Each number is 200 + 30 x the weight over its row's rms, rounded and kept within 0 to 999. Layers, rows and columns count from 0. The size before them is the row's rms in percent of the matrix's.

# layer 3 attention output, 320x256, rms 0.642, rows 33-87, columns 128-255
096,238,157,249,228,179,277,216,180,144,201,194,171,178,187,190,242,205,217,229,163,184,180,164,208,196,205,168,174,216,190,238,160,164,260,147,150,228,127,186,226,251,180,208,242,224,228,211,147,192,184,197,276,207,230,240,186,199,181,247,196,172,193,163,243,194,194,214,179,210,243,186,202,213,208,184,225,166,209,234,234,162,243,177,175,154,190,192,208,255,202,202,209,174,234,249,225,192,187,188,159,179,215,200,182,199,196,208,208,191,161,205,215,182,221,200,173,231,200,206,211,186,210,182,210,205,143,172,231
110,228,183,185,214,239,172,218,274,222,194,220,203,179,180,175,245,147,233,211,228,179,200,155,202,227,211,144,224,172,245,145,227,169,214,213,143,154,253,183,148,168,218,180,190,213,235,247,150,272,155,207,156,210,192,257,193,174,185,247,174,253,161,271,141,224,212,197,190,192,179,217,223,213,186,210,225,203,210,174,241,163,195,193,198,201,212,220,214,164,190,208,213,170,236,175,195,209,156,172,219,218,193,180,194,207,222,206,187,193,202,226,197,159,210,235,143,214,219,167,197,244,166,216,191,223,138,174,209
103,182,141,133,211,224,196,141,157,165,230,165,241,219,134,225,196,194,245,209,198,175,236,209,174,173,202,149,217,194,184,211,172,207,268,237,185,166,191,279,218,239,170,233,158,200,276,181,187,214,148,188,178,236,160,210,220,247,177,249,214,194,206,182,224,156,222,220,209,218,184,186,195,208,230,195,187,193,200,198,212,174,206,196,211,220,224,196,216,203,176,219,172,211,210,187,202,252,188,214,209,201,200,201,290,206,185,153,210,199,182,171,221,184,190,209,217,216,191,200,208,172,214,158,237,184,239,193,191
098,231,209,213,207,216,278,151,186,211,204,166,155,279,160,179,210,143,168,202,204,231,224,217,205,216,211,226,290,192,151,239,248,174,206,175,169,150,101,235,211,191,203,226,274,167,254,217,189,287,237,181,184,184,177,160,203,223,188,191,108,224,230,165,126,210,177,200,197,207,194,189,211,228,227,202,188,215,198,187,179,224,199,225,191,189,187,214,212,196,170,186,178,194,212,202,188,172,189,186,181,209,232,174,207,165,144,223,208,208,214,237,201,160,214,238,242,265,185,223,160,202,185,233,242,220,214,218,229
099,224,258,218,237,239,254,186,262,225,175,206,187,196,244,145,221,159,224,227,179,206,170,169,204,238,130,224,185,177,246,253,223,182,145,211,159,170,155,196,133,155,226,169,231,220,142,286,159,237,181,163,235,192,213,222,186,147,279,216,199,230,167,150,179,159,167,188,188,198,205,185,221,213,237,170,168,238,136,195,152,232,191,197,200,221,238,201,218,219,179,199,219,175,199,222,259,202,233,183,212,234,208,205,237,170,197,219,203,197,168,232,204,196,231,212,186,221,228,206,192,202,213,253,193,205,196,186,155
108,234,242,184,156,222,205,163,195,215,189,203,206,185,197,147,163,181,244,238,260,206,140,167,184,216,160,190,210,253,121,213,175,163,160,242,226,187,217,266,231,167,229,204,194,245,216,261,251,213,133,172,130,174,238,261,226,181,261,219,182,141,279,207,226,195,222,194,176,211,148,200,190,197,205,192,242,187,212,205,228,214,213,224,207,213,192,174,225,154,189,223,193,237,210,191,215,212,205,182,252,170,227,239,148,182,194,201,234,232,228,179,199,194,193,216,214,210,210,189,173,174,231,220,199,164,175,229,201
101,151,210,181,145,206,138,162,222,214,217,223,172,196,190,155,161,221,201,246,185,175,188,239,135,230,201,209,184,161,216,155,223,231,222,214,236,195,302,271,181,183,163,153,226,216,215,257,244,170,223,156,238,240,212,173,281,165,178,177,198,247,164,229,172,169,171,195,237,191,189,188,181,161,169,205,223,192,187,177,216,221,209,235,197,215,192,226,232,204,211,206,177,207,190,193,183,240,185,264,171,212,211,175,208,222,178,182,184,191,217,208,207,188,165,171,218,184,202,183,232,175,197,201,243,206,158,180,216
091,179,208,145,189,222,192,161,273,183,195,193,230,181,159,201,279,221,160,151,149,221,174,229,241,224,216,225,204,206,170,207,227,210,179,259,211,151,219,234,147,215,177,197,160,213,227,187,121,165,263,266,238,181,247,154,143,152,212,156,202,200,245,184,183,189,215,258,186,242,197,230,173,228,200,204,147,200,201,202,172,217,243,194,174,194,230,189,194,178,209,196,210,205,207,216,178,180,256,154,189,175,231,165,209,154,191,195,200,189,234,236,228,145,193,243,205,172,235,260,166,225,192,218,193,213,195,185,175
109,181,178,142,226,208,215,175,184,200,288,262,175,225,242,222,222,228,237,269,242,210,241,211,207,175,198,195,188,163,183,246,247,222,226,253,178,205,191,217,220,187,91,102,235,194,163,150,186,200,164,120,148,180,148,198,175,218,194,209,227,271,237,143,135,159,228,174,189,177,213,195,202,224,214,195,226,218,214,230,202,205,196,248,197,197,206,188,222,190,189,157,205,203,165,205,185,215,184,216,230,173,204,219,190,143,200,207,169,231,153,223,196,208,214,171,224,198,193,182,178,181,207,197,239,179,224,214,209
095,198,255,175,169,169,138,178,157,192,188,193,209,145,160,247,188,134,216,178,227,225,181,171,223,186,159,205,190,233,174,177,183,205,124,215,228,248,263,199,277,212,177,224,193,264,278,142,177,273,177,238,171,140,259,250,165,231,200,186,244,166,232,203,223,192,188,168,187,191,198,181,209,227,197,198,183,213,226,206,194,181,194,173,187,242,208,214,234,222,168,192,201,187,205,185,211,240,228,232,189,222,185,163,167,155,200,238,219,248,199,180,217,199,210,200,194,180,202,211,205,176,207,205,190,187,206,197,258
103,252,251,232,267,238,202,201,228,178,225,195,213,260,223,204,213,176,190,165,142,152,242,154,213,198,247,185,259,214,203,204,135,157,129,151,125,145,211,220,214,239,177,220,198,132,190,191,154,256,230,248,265,243,160,263,171,201,162,213,169,194,190,205,269,214,184,202,189,197,227,230,175,245,194,187,219,195,209,213,220,208,186,211,173,166,170,170,248,190,203,201,210,196,182,199,225,185,201,227,181,164,150,191,218,149,155,208,234,170,182,159,242,213,240,210,166,241,250,175,203,192,196,171,251,219,215,192,209
096,220,202,210,195,224,173,245,214,231,130,194,145,186,169,240,177,219,165,210,165,238,195,216,193,226,214,214,205,127,170,221,168,178,186,200,211,185,203,129,178,183,258,207,286,207,220,134,237,184,226,193,253,163,207,181,217,174,215,203,196,271,226,207,214,140,225,184,235,169,260,160,218,190,187,181,201,226,187,175,151,213,191,218,171,219,187,245,174,237,175,194,219,209,176,196,256,243,147,165,176,201,208,230,181,216,254,237,241,142,216,162,216,198,180,229,207,256,204,207,217,160,205,228,192,167,172,163,208
110,231,184,129,196,196,201,169,158,200,222,221,188,230,165,204,236,240,170,164,227,197,184,214,181,215,182,240,215,272,232,150,208,147,187,261,206,227,205,220,236,208,166,154,227,161,229,191,157,144,263,246,160,201,229,185,229,203,237,146,204,112,161,254,179,206,218,204,223,200,183,171,189,195,240,188,204,169,209,210,211,244,192,172,185,210,208,249,160,190,221,199,219,206,184,210,200,194,216,224,168,203,189,234,226,183,153,217,216,225,151,173,212,137,223,199,229,202,188,215,200,216,206,164,194,227,208,212,203
099,159,171,177,213,221,221,276,208,227,173,243,181,227,141,246,231,192,221,201,210,219,179,234,144,175,266,193,193,190,258,189,233,260,226,210,174,189,209,120,187,186,229,143,214,154,250,160,153,208,167,193,189,192,216,153,241,196,100,194,200,199,149,198,173,189,216,222,205,220,178,166,200,214,180,198,201,187,182,225,213,206,217,203,233,172,239,224,177,184,244,196,192,226,221,179,183,201,184,185,192,170,221,261,267,200,190,165,194,166,201,206,181,183,204,197,198,240,173,223,230,144,168,176,194,152,226,189,210
097,218,246,189,183,233,217,271,174,221,221,212,214,176,162,163,202,151,197,203,229,212,188,254,228,203,268,244,237,169,237,234,250,167,145,202,202,187,198,131,254,175,182,191,205,257,255,238,185,254,179,200,171,201,195,151,162,195,119,161,147,244,173,140,126,169,211,158,205,185,201,220,202,231,190,199,219,249,199,203,193,157,169,170,167,174,221,173,239,192,180,201,217,212,219,195,172,204,239,184,224,240,166,191,196,175,178,231,211,190,189,180,207,242,232,202,192,213,177,206,177,219,236,237,193,145,185,217,177
103,214,227,222,251,230,220,273,221,173,179,158,190,191,252,198,172,172,201,188,246,188,220,211,110,193,144,208,194,217,237,185,267,193,181,207,138,146,177,101,162,230,253,233,246,217,144,213,239,232,179,220,172,236,164,203,306,233,289,197,171,200,118,222,81,202,210,181,201,200,178,217,208,192,198,201,165,214,233,191,214,216,183,170,169,246,249,208,184,197,218,231,181,197,180,220,236,191,209,216,237,187,176,192,195,238,255,189,185,205,176,164,215,179,209,256,190,190,208,185,161,209,222,176,184,242,208,201,184
107,267,209,152,167,182,202,196,174,162,216,176,157,195,234,277,149,162,169,260,212,203,263,197,174,192,209,239,189,215,226,219,192,139,192,237,261,223,211,240,228,244,204,209,255,219,160,98,236,260,236,146,166,219,120,206,231,199,199,150,216,182,160,212,233,197,242,216,230,182,167,199,176,201,205,156,183,183,179,241,205,191,203,203,194,213,200,222,212,214,223,231,203,203,198,223,181,165,167,189,182,211,188,216,208,198,201,205,242,172,191,179,211,201,171,208,220,251,200,182,171,180,220,166,223,181,144,209,172
097,155,191,223,222,186,242,223,273,178,221,206,200,264,256,215,234,140,235,184,179,192,232,279,239,257,204,214,250,183,141,172,202,256,225,152,170,211,146,166,123,189,195,185,198,120,116,190,150,260,161,207,208,199,153,134,181,110,226,184,156,252,309,257,193,209,218,239,198,207,161,194,190,202,220,210,190,183,184,226,184,221,190,162,208,159,187,201,199,173,212,216,179,206,229,186,179,202,185,143,185,229,208,217,208,202,198,219,212,205,241,202,235,175,222,176,169,235,209,229,222,213,186,201,210,206,169,181,208
111,189,207,218,255,230,203,168,193,184,125,201,139,169,196,188,249,156,228,145,202,209,197,277,203,124,215,224,214,225,217,159,129,209,182,174,123,153,190,224,223,197,292,198,251,229,198,209,146,265,195,253,185,179,237,93,199,286,159,178,186,161,174,244,262,209,191,185,175,212,187,222,163,228,203,220,197,220,222,192,176,241,213,190,183,224,219,197,199,232,199,186,225,205,189,231,180,193,236,235,196,186,206,161,237,196,220,236,214,199,204,221,185,169,231,170,204,206,164,183,213,219,207,240,168,202,201,215,210
096,219,207,188,225,171,230,185,186,186,251,179,167,197,152,251,186,195,153,281,144,192,170,173,182,206,207,227,211,232,230,171,278,181,192,220,189,267,200,258,239,210,133,207,233,202,284,153,222,231,266,103,274,205,236,216,231,193,188,160,184,184,169,268,115,209,185,193,218,210,200,183,173,206,197,216,204,201,204,203,189,214,186,220,233,214,213,231,179,185,187,207,201,209,225,176,215,213,210,182,216,210,202,230,204,179,191,178,201,229,191,201,190,218,211,219,193,156,179,179,195,181,239,216,171,190,198,195,177
096,204,234,177,174,212,269,219,146,168,147,204,182,190,187,168,208,139,207,208,190,187,173,124,137,206,188,183,158,197,181,210,221,206,168,244,221,227,118,165,240,221,244,246,229,203,230,236,194,229,183,222,194,171,221,266,278,187,204,207,253,206,237,200,193,200,204,187,195,171,171,231,199,218,219,221,200,223,164,221,218,194,207,191,202,200,217,198,209,228,194,219,201,229,225,202,189,201,165,159,232,187,221,222,161,245,181,179,202,165,217,161,204,199,189,224,230,209,143,217,241,190,214,240,157,134,179,215,206
101,229,193,224,175,136,229,199,232,185,226,225,275,189,156,118,241,189,129,241,177,228,194,186,181,207,124,185,140,204,153,167,177,184,167,191,228,287,146,168,178,213,158,170,111,221,262,300,133,205,284,166,224,160,189,215,233,206,313,192,238,191,251,269,214,207,180,168,198,176,178,191,207,179,169,201,183,195,225,195,219,229,193,191,214,204,180,209,189,194,246,188,217,172,209,212,199,191,220,203,192,206,207,191,189,195,152,206,183,216,172,228,189,167,160,245,215,177,190,183,188,184,209,220,172,216,197,231,201
092,177,245,199,239,226,143,251,289,170,202,184,216,185,164,165,199,215,168,206,243,180,182,221,142,192,202,179,227,190,190,198,155,199,153,202,174,194,278,151,130,254,195,212,169,218,241,254,180,188,258,226,168,223,215,177,260,219,195,208,168,220,220,213,234,203,204,170,217,236,150,189,232,220,202,191,232,212,215,180,191,201,203,174,224,152,217,246,169,186,229,199,201,203,200,205,182,206,175,198,147,162,242,178,170,215,224,245,211,206,154,185,227,207,212,209,223,237,216,180,186,134,189,230,233,186,192,155,255
104,140,236,164,245,187,191,248,213,140,161,174,161,194,160,177,198,190,178,214,235,214,156,207,147,228,251,213,202,207,159,215,172,315,151,267,167,206,219,148,168,261,252,221,255,228,252,234,210,234,231,187,176,202,252,179,247,188,125,165,187,167,236,194,231,232,208,218,211,238,183,208,235,163,251,228,198,183,187,192,182,199,205,228,200,179,196,227,160,200,183,216,164,172,208,174,198,142,186,207,235,200,192,221,224,167,157,164,169,243,233,200,232,169,170,191,239,196,204,203,194,201,242,189,235,242,164,198,172
096,231,195,222,205,231,224,169,186,264,175,242,191,206,204,134,208,151,167,174,184,193,176,242,216,184,186,192,246,140,197,234,164,200,205,142,163,165,147,227,231,128,218,144,219,177,198,275,172,274,263,238,226,203,245,156,188,221,227,219,143,264,206,142,244,203,209,210,205,146,237,203,192,211,178,211,222,170,207,172,210,197,224,217,221,159,181,200,241,218,178,184,189,187,221,197,182,224,151,249,185,187,194,205,176,200,279,166,185,207,218,165,148,191,230,120,164,225,146,166,222,177,229,208,195,190,169,197,238
104,211,191,209,165,211,200,286,176,166,161,150,180,124,241,216,184,209,231,204,251,164,226,268,227,193,206,154,210,227,256,222,212,193,220,184,256,193,178,119,232,237,239,270,194,276,132,181,203,202,168,179,168,233,175,93,161,211,175,225,203,185,153,173,173,178,178,175,209,169,207,193,204,169,227,197,234,189,204,216,231,235,213,209,179,189,145,197,214,218,177,175,164,171,190,218,200,233,216,198,186,220,210,206,156,228,147,167,188,231,224,212,197,166,155,185,221,210,228,241,227,180,207,198,174,224,212,160,183
096,175,255,252,179,246,171,250,228,235,207,277,216,139,179,235,205,216,250,232,251,215,151,230,189,187,193,191,227,192,201,247,209,232,120,157,206,185,239,153,200,164,209,81,179,286,232,163,192,188,167,181,147,184,287,198,218,230,234,198,158,200,200,142,168,216,189,191,207,159,186,187,209,193,207,207,188,164,211,217,196,197,178,180,238,237,161,233,220,234,183,217,210,200,203,188,168,196,212,179,181,223,171,217,169,212,172,211,246,199,166,190,196,201,258,200,234,232,224,225,198,176,212,201,200,173,177,194,195
106,188,206,222,173,160,195,204,182,124,206,261,153,183,259,225,188,187,207,135,218,170,226,177,213,179,198,239,240,173,225,220,113,192,197,193,227,230,187,196,199,270,172,131,255,213,126,149,181,241,217,283,170,221,162,210,182,208,167,170,183,241,173,188,311,198,211,194,204,197,194,192,241,181,172,178,203,168,194,188,197,195,222,213,197,167,225,207,150,204,249,194,217,190,208,197,199,210,166,208,186,190,256,227,109,232,204,234,195,179,196,231,219,233,179,207,204,216,210,181,251,197,178,199,159,186,185,169,214
091,164,244,216,204,197,262,230,177,239,243,245,238,177,216,234,211,252,147,158,170,182,150,163,161,275,230,194,219,201,167,209,251,262,153,161,194,212,138,145,206,156,159,144,144,242,173,169,187,174,246,231,197,204,305,232,221,94,159,206,179,197,220,195,143,200,211,200,176,227,212,214,167,185,203,192,174,172,188,225,205,168,195,230,169,205,215,200,222,179,202,227,223,202,239,227,218,205,213,196,204,189,177,189,196,189,197,211,211,252,199,170,204,237,176,209,187,179,214,197,189,198,211,181,219,224,239,134,218
090,185,151,165,206,199,177,198,195,229,201,206,235,174,172,199,168,194,260,173,228,194,179,167,230,241,164,180,165,181,205,149,171,199,255,209,230,173,248,202,224,167,197,178,155,230,247,194,223,195,151,235,182,222,212,235,172,120,237,227,247,217,205,244,252,216,212,202,181,233,224,175,200,190,222,209,193,191,207,202,188,196,204,204,211,239,233,212,208,193,204,227,221,179,204,193,214,183,216,211,241,188,133,235,177,206,181,220,186,202,160,196,157,167,183,204,230,214,162,275,150,215,254,205,155,186,173,237,185
099,205,155,190,232,241,159,160,206,235,175,228,212,151,188,171,142,223,176,212,235,147,252,184,202,208,247,154,215,187,208,198,186,230,255,230,148,158,265,240,209,163,250,165,166,260,223,238,256,179,256,190,170,242,103,234,213,190,155,270,174,229,199,213,236,190,197,205,202,188,182,195,213,197,183,198,173,197,224,185,174,226,190,217,214,187,209,228,250,196,204,201,193,237,208,219,247,197,244,166,221,219,238,209,159,217,220,192,248,203,235,204,217,206,173,210,240,218,229,188,227,196,207,209,211,194,167,166,162
098,200,221,238,166,166,184,196,143,194,207,186,253,221,181,204,200,207,159,189,180,120,147,183,203,190,221,248,187,271,189,141,189,180,180,160,243,258,249,205,260,218,196,222,159,169,213,201,203,192,250,227,221,293,255,201,200,227,189,177,203,105,216,278,200,232,197,193,197,215,193,223,168,155,221,182,226,236,175,170,202,180,190,213,197,217,171,162,211,174,205,212,200,217,183,170,195,242,199,201,153,232,245,174,206,254,181,227,154,183,220,199,211,211,179,208,228,152,216,204,162,200,182,188,161,217,203,202,237
103,187,175,156,210,263,153,125,126,170,203,239,220,200,207,186,215,226,194,193,174,252,221,206,226,167,246,226,165,183,149,186,167,195,236,231,216,127,246,320,258,235,170,158,201,193,202,227,180,147,190,221,222,141,169,176,201,228,138,182,230,222,265,204,256,200,214,207,223,173,225,205,201,182,186,191,233,192,204,205,192,163,167,218,189,238,219,189,202,162,196,174,178,212,163,240,218,209,208,200,202,203,178,190,235,204,217,221,151,181,182,216,212,250,226,194,205,204,172,189,205,167,219,194,241,205,160,197,180
101,210,221,191,160,177,273,243,243,158,163,252,162,163,184,183,213,178,178,216,179,145,236,272,160,211,200,217,228,181,174,161,239,198,168,212,236,188,108,156,156,238,235,133,244,247,209,227,178,219,233,167,220,275,149,119,231,161,202,177,168,211,219,262,138,167,209,238,202,226,208,226,214,206,224,228,229,164,194,178,182,189,195,205,214,197,208,233,200,197,212,221,202,197,177,179,210,243,232,158,187,178,167,212,181,183,172,171,206,237,194,176,207,180,203,187,175,200,194,240,190,218,195,195,180,200,235,188,196
093,247,201,211,186,221,230,151,217,173,182,208,194,203,197,189,207,233,223,114,166,192,219,216,199,257,230,191,246,199,136,140,154,145,199,121,201,174,161,265,196,260,204,186,234,173,188,224,203,181,202,287,224,210,185,166,207,143,196,199,146,193,271,258,253,200,194,191,210,178,199,196,201,218,196,195,185,197,207,200,151,184,159,162,210,249,186,182,195,194,211,208,196,178,195,215,205,212,168,203,207,197,220,232,164,161,191,161,199,170,193,169,182,151,206,197,193,184,231,248,224,226,233,166,172,183,191,217,207
098,244,234,268,222,182,193,195,264,253,218,208,233,116,216,240,199,227,260,202,229,205,215,227,235,135,209,263,244,178,202,189,182,167,143,137,176,241,228,193,143,155,172,173,174,291,168,167,212,152,148,205,153,200,194,216,203,272,210,153,158,243,221,218,221,213,199,184,195,207,207,232,175,226,181,232,201,192,211,199,207,199,201,179,193,213,202,181,194,219,179,214,205,213,211,201,198,170,225,201,174,152,230,187,177,196,243,197,211,196,211,206,221,178,233,184,179,192,201,205,186,233,251,200,154,179,175,211,200
095,173,162,173,153,233,203,215,205,232,191,232,172,204,195,254,145,237,217,201,223,194,244,161,216,253,217,284,251,195,217,218,214,273,252,271,253,132,194,165,196,194,223,132,243,195,197,150,277,155,196,208,161,226,134,255,190,149,181,127,145,205,186,170,160,205,158,201,205,186,221,185,182,199,201,172,206,189,209,196,215,221,233,167,199,247,173,182,181,189,212,198,216,183,171,189,220,185,247,237,214,226,182,206,194,194,225,236,196,203,217,211,199,194,206,246,207,157,200,232,212,216,177,194,167,200,193,194,198
088,205,197,196,192,212,225,131,228,227,262,152,212,221,191,202,227,228,106,242,192,187,170,146,203,186,200,168,179,182,142,239,223,181,191,230,180,193,189,253,173,138,128,274,210,177,217,194,175,166,279,121,203,238,279,304,170,205,209,220,242,235,263,177,181,207,193,152,197,199,224,211,195,252,195,196,187,166,186,217,214,196,174,165,228,222,253,155,227,222,185,159,182,205,177,246,216,222,184,198,199,223,206,162,165,137,226,180,214,266,254,210,200,246,175,234,193,191,221,225,167,201,211,224,171,197,229,229,194
104,218,264,214,187,215,160,153,224,199,167,217,129,171,199,257,177,222,223,210,131,190,168,201,221,179,186,217,197,182,183,191,269,200,94,201,196,167,240,260,164,211,226,152,297,193,217,137,215,163,187,215,286,202,236,217,187,219,206,183,212,223,233,212,131,231,194,214,207,208,163,194,195,158,214,174,199,206,239,213,202,166,226,226,189,188,154,193,234,218,163,209,197,227,215,182,228,174,220,221,210,177,222,203,166,255,220,223,152,180,185,202,212,197,186,201,226,203,197,210,180,208,216,164,178,178,190,277,215
098,185,222,263,182,181,202,293,194,205,193,197,169,185,241,251,208,162,187,207,170,171,260,236,246,229,181,226,211,218,257,124,197,208,214,149,233,219,172,102,175,189,208,198,216,215,146,129,220,254,238,195,245,255,153,192,145,200,223,167,192,161,145,258,204,196,209,194,169,245,183,179,233,210,175,270,187,209,205,178,175,206,216,209,177,233,252,231,197,204,166,197,170,178,204,182,215,179,221,208,270,204,209,167,198,185,225,178,198,231,166,163,197,193,193,189,200,192,153,184,184,153,240,194,200,206,200,214,161
110,210,220,229,165,190,79,218,206,206,169,75,159,210,206,238,192,202,165,221,205,168,190,262,155,194,150,233,174,229,236,199,188,212,191,152,234,220,349,199,212,180,223,344,225,189,207,172,214,206,257,184,215,219,213,140,252,185,264,166,258,172,170,200,206,236,207,202,216,183,203,149,211,218,220,181,206,202,203,179,184,228,210,211,208,205,214,213,200,232,186,186,207,217,170,205,186,176,181,214,172,181,163,225,190,163,173,213,215,186,217,228,163,225,216,206,203,226,215,221,226,192,227,218,215,227,233,185,209
103,169,172,185,189,154,215,218,205,161,175,325,209,228,214,213,185,183,210,201,170,193,159,203,207,249,127,191,176,238,212,224,266,261,222,218,199,244,182,174,189,222,203,61,206,208,192,154,221,191,199,222,239,197,245,194,219,155,308,214,235,165,185,172,126,221,184,160,230,142,256,210,174,249,155,204,180,215,216,173,165,234,206,195,194,203,157,206,246,249,219,226,224,170,182,204,182,206,221,238,203,242,189,216,185,138,206,233,247,187,242,217,235,208,169,214,191,221,233,180,172,183,212,226,211,209,180,220,185
093,233,249,269,232,159,213,111,238,204,214,190,214,172,172,168,159,207,196,150,147,236,173,209,195,208,193,202,192,211,193,239,213,148,154,118,149,248,203,308,148,185,225,196,164,243,231,246,239,191,204,250,264,174,201,166,206,218,210,200,200,193,197,136,152,206,209,207,213,179,174,226,176,220,216,176,197,207,177,217,211,217,216,198,200,199,180,170,208,210,233,203,175,231,222,222,173,198,215,209,159,202,183,164,198,163,172,225,220,205,176,226,223,183,169,245,179,184,251,228,160,188,188,127,245,208,199,198,198
097,170,220,210,96,185,181,187,219,219,168,197,222,196,183,214,174,187,215,172,137,261,158,128,177,204,214,138,288,193,189,142,214,209,162,176,331,191,219,196,168,178,214,185,160,208,203,207,250,209,175,233,274,125,287,270,209,201,187,268,112,208,182,241,171,223,227,208,172,202,135,170,197,189,208,182,195,188,165,213,224,211,200,168,200,204,175,188,193,208,205,179,187,218,235,182,183,192,159,225,178,203,196,198,186,195,185,246,237,171,278,192,186,200,223,226,199,141,179,214,197,213,197,173,225,208,198,205,173
094,192,167,193,200,198,183,182,190,176,274,147,185,194,179,203,188,184,156,186,164,224,234,103,248,238,266,242,156,203,173,229,170,270,258,206,199,222,202,228,218,222,127,247,206,197,244,188,215,226,264,230,218,171,152,272,174,158,130,153,256,184,252,178,224,202,187,153,210,174,203,182,220,204,208,196,203,194,210,232,218,147,214,188,205,189,210,200,211,210,198,182,187,190,196,219,164,186,219,195,177,162,185,186,192,201,200,195,216,249,198,220,188,238,169,192,241,231,139,204,214,165,170,254,198,194,192,211,206
105,200,246,171,180,150,183,177,166,146,146,130,129,233,232,213,183,164,179,213,201,208,210,185,221,231,162,215,185,276,132,177,228,179,141,230,230,269,227,217,238,265,254,263,284,179,160,199,223,278,203,188,196,161,200,202,157,176,235,199,263,135,292,209,179,194,199,205,200,234,192,206,212,210,197,235,229,229,253,226,221,206,215,219,193,195,196,172,206,181,193,229,212,169,223,208,197,174,196,211,197,201,212,183,202,160,211,207,235,201,192,196,229,207,183,215,227,172,254,193,198,260,196,193,219,217,208,167,219
111,145,231,153,192,154,204,150,193,224,178,242,244,225,177,276,158,222,170,217,229,194,217,256,241,214,221,190,186,163,214,274,174,291,121,259,214,257,220,253,186,158,225,156,150,165,232,99,303,155,208,140,145,198,184,161,151,182,196,206,226,229,188,128,215,179,172,192,267,172,210,164,215,230,200,218,221,191,169,228,210,219,232,203,172,187,180,194,213,167,217,154,197,196,194,197,164,208,243,211,159,198,224,228,197,181,188,212,184,234,231,234,198,185,171,218,228,210,161,174,190,205,187,247,232,193,200,180,252
122,207,249,242,283,229,225,202,186,201,231,214,243,180,249,171,113,243,199,227,233,228,196,247,186,212,203,217,237,229,196,198,213,206,141,139,108,182,163,191,213,201,161,186,146,213,141,249,267,173,218,159,175,137,207,130,211,186,194,177,166,174,221,193,194,183,205,188,204,191,216,189,214,244,214,190,185,189,209,173,165,232,181,212,173,202,259,191,209,206,196,196,206,198,166,202,209,182,207,196,212,161,194,187,201,135,179,161,218,240,184,201,168,171,176,192,209,229,162,224,193,198,221,192,185,217,256,210,184
104,209,146,138,166,180,233,160,174,269,209,238,183,169,199,250,179,185,221,232,159,206,163,207,148,213,182,200,208,221,249,212,212,169,288,303,219,229,159,263,244,110,208,151,220,255,197,153,213,229,199,174,263,214,216,183,238,177,198,195,188,174,151,183,197,200,181,169,206,187,223,246,241,208,165,189,183,230,214,219,161,219,222,204,192,195,224,177,216,222,236,174,207,181,179,225,165,185,223,219,170,162,228,237,178,217,202,200,241,163,192,219,238,199,154,199,184,192,149,234,227,212,187,177,215,195,210,194,199
098,231,199,240,255,187,237,166,223,202,222,139,187,159,187,223,285,162,207,222,145,224,194,180,220,236,281,187,221,172,189,214,225,179,213,153,138,230,166,225,193,166,148,272,224,235,215,166,100,256,181,196,242,162,206,203,199,149,108,219,177,229,190,192,156,207,179,175,195,175,204,197,221,204,192,183,200,199,206,221,233,205,213,222,185,148,197,212,214,182,218,188,180,186,202,205,176,197,188,249,171,177,204,232,155,176,215,237,203,202,200,230,178,233,194,182,196,195,224,171,171,236,215,188,198,224,198,218,167
109,207,216,188,200,274,223,148,196,143,241,153,161,164,127,189,245,196,170,217,255,148,186,218,243,201,146,211,245,238,214,170,223,197,194,187,205,98,164,271,190,269,182,243,241,259,277,230,153,200,241,159,125,264,219,169,141,205,253,183,140,174,176,234,175,196,197,189,205,203,210,215,230,195,174,185,186,202,234,221,210,193,185,201,194,207,220,196,193,182,199,231,185,214,205,208,160,169,238,196,215,187,175,198,229,192,215,197,240,208,181,189,194,218,223,174,206,203,172,204,211,214,189,214,215,152,228,193,208
100,259,167,156,202,218,187,192,239,165,195,176,198,174,183,163,277,143,185,195,141,200,152,230,128,217,237,217,230,215,151,182,218,116,234,242,208,149,228,215,127,229,184,224,198,203,239,239,129,223,211,190,278,206,271,124,284,185,140,191,174,175,257,189,205,195,201,202,174,197,194,171,213,184,216,185,187,197,182,178,184,197,213,194,213,194,221,222,235,206,203,196,203,170,176,203,218,192,241,197,209,279,219,198,190,203,210,217,177,178,237,160,196,221,149,168,186,184,148,180,204,198,189,151,185,279,211,199,207
112,278,154,163,223,203,259,209,172,230,141,183,225,173,203,197,241,236,198,204,154,196,164,193,239,227,170,182,235,224,267,156,229,119,269,207,166,209,112,204,230,173,250,256,156,237,222,178,165,128,201,196,242,182,236,214,165,170,240,198,149,177,105,242,175,191,185,214,210,226,199,221,224,220,215,199,208,218,227,212,175,220,223,200,191,202,225,211,180,216,187,214,193,242,190,211,161,192,203,230,212,225,186,155,150,205,171,168,200,187,210,194,218,232,193,196,226,216,187,184,192,185,195,236,185,172,195,262,217
096,173,192,233,206,179,232,192,213,206,215,204,163,235,249,159,277,170,135,178,205,171,235,224,227,150,223,198,291,185,184,222,220,231,222,136,195,230,175,235,225,177,180,189,229,161,136,240,93,229,290,220,204,244,138,192,174,245,171,174,106,227,211,157,174,199,202,198,185,239,186,175,234,232,201,200,188,212,184,226,181,136,200,209,179,224,224,167,207,174,196,209,228,204,236,172,196,174,148,234,226,209,242,183,235,175,234,229,187,202,214,212,210,249,219,230,171,218,228,277,181,212,220,207,153,184,222,193,207
110,170,251,194,224,217,279,264,215,268,232,206,238,223,181,220,184,164,251,207,151,136,198,131,260,170,225,234,154,220,266,233,235,237,152,201,149,187,103,128,194,128,184,201,173,190,221,174,214,251,151,191,261,270,189,308,108,213,159,154,252,175,124,163,158,192,196,198,194,232,191,218,194,197,207,176,181,176,201,193,194,205,218,220,215,190,184,187,214,220,224,188,190,214,181,196,200,211,175,205,209,167,194,158,212,193,223,219,204,220,210,204,154,183,201,216,206,221,227,194,168,228,191,254,216,204,224,201,176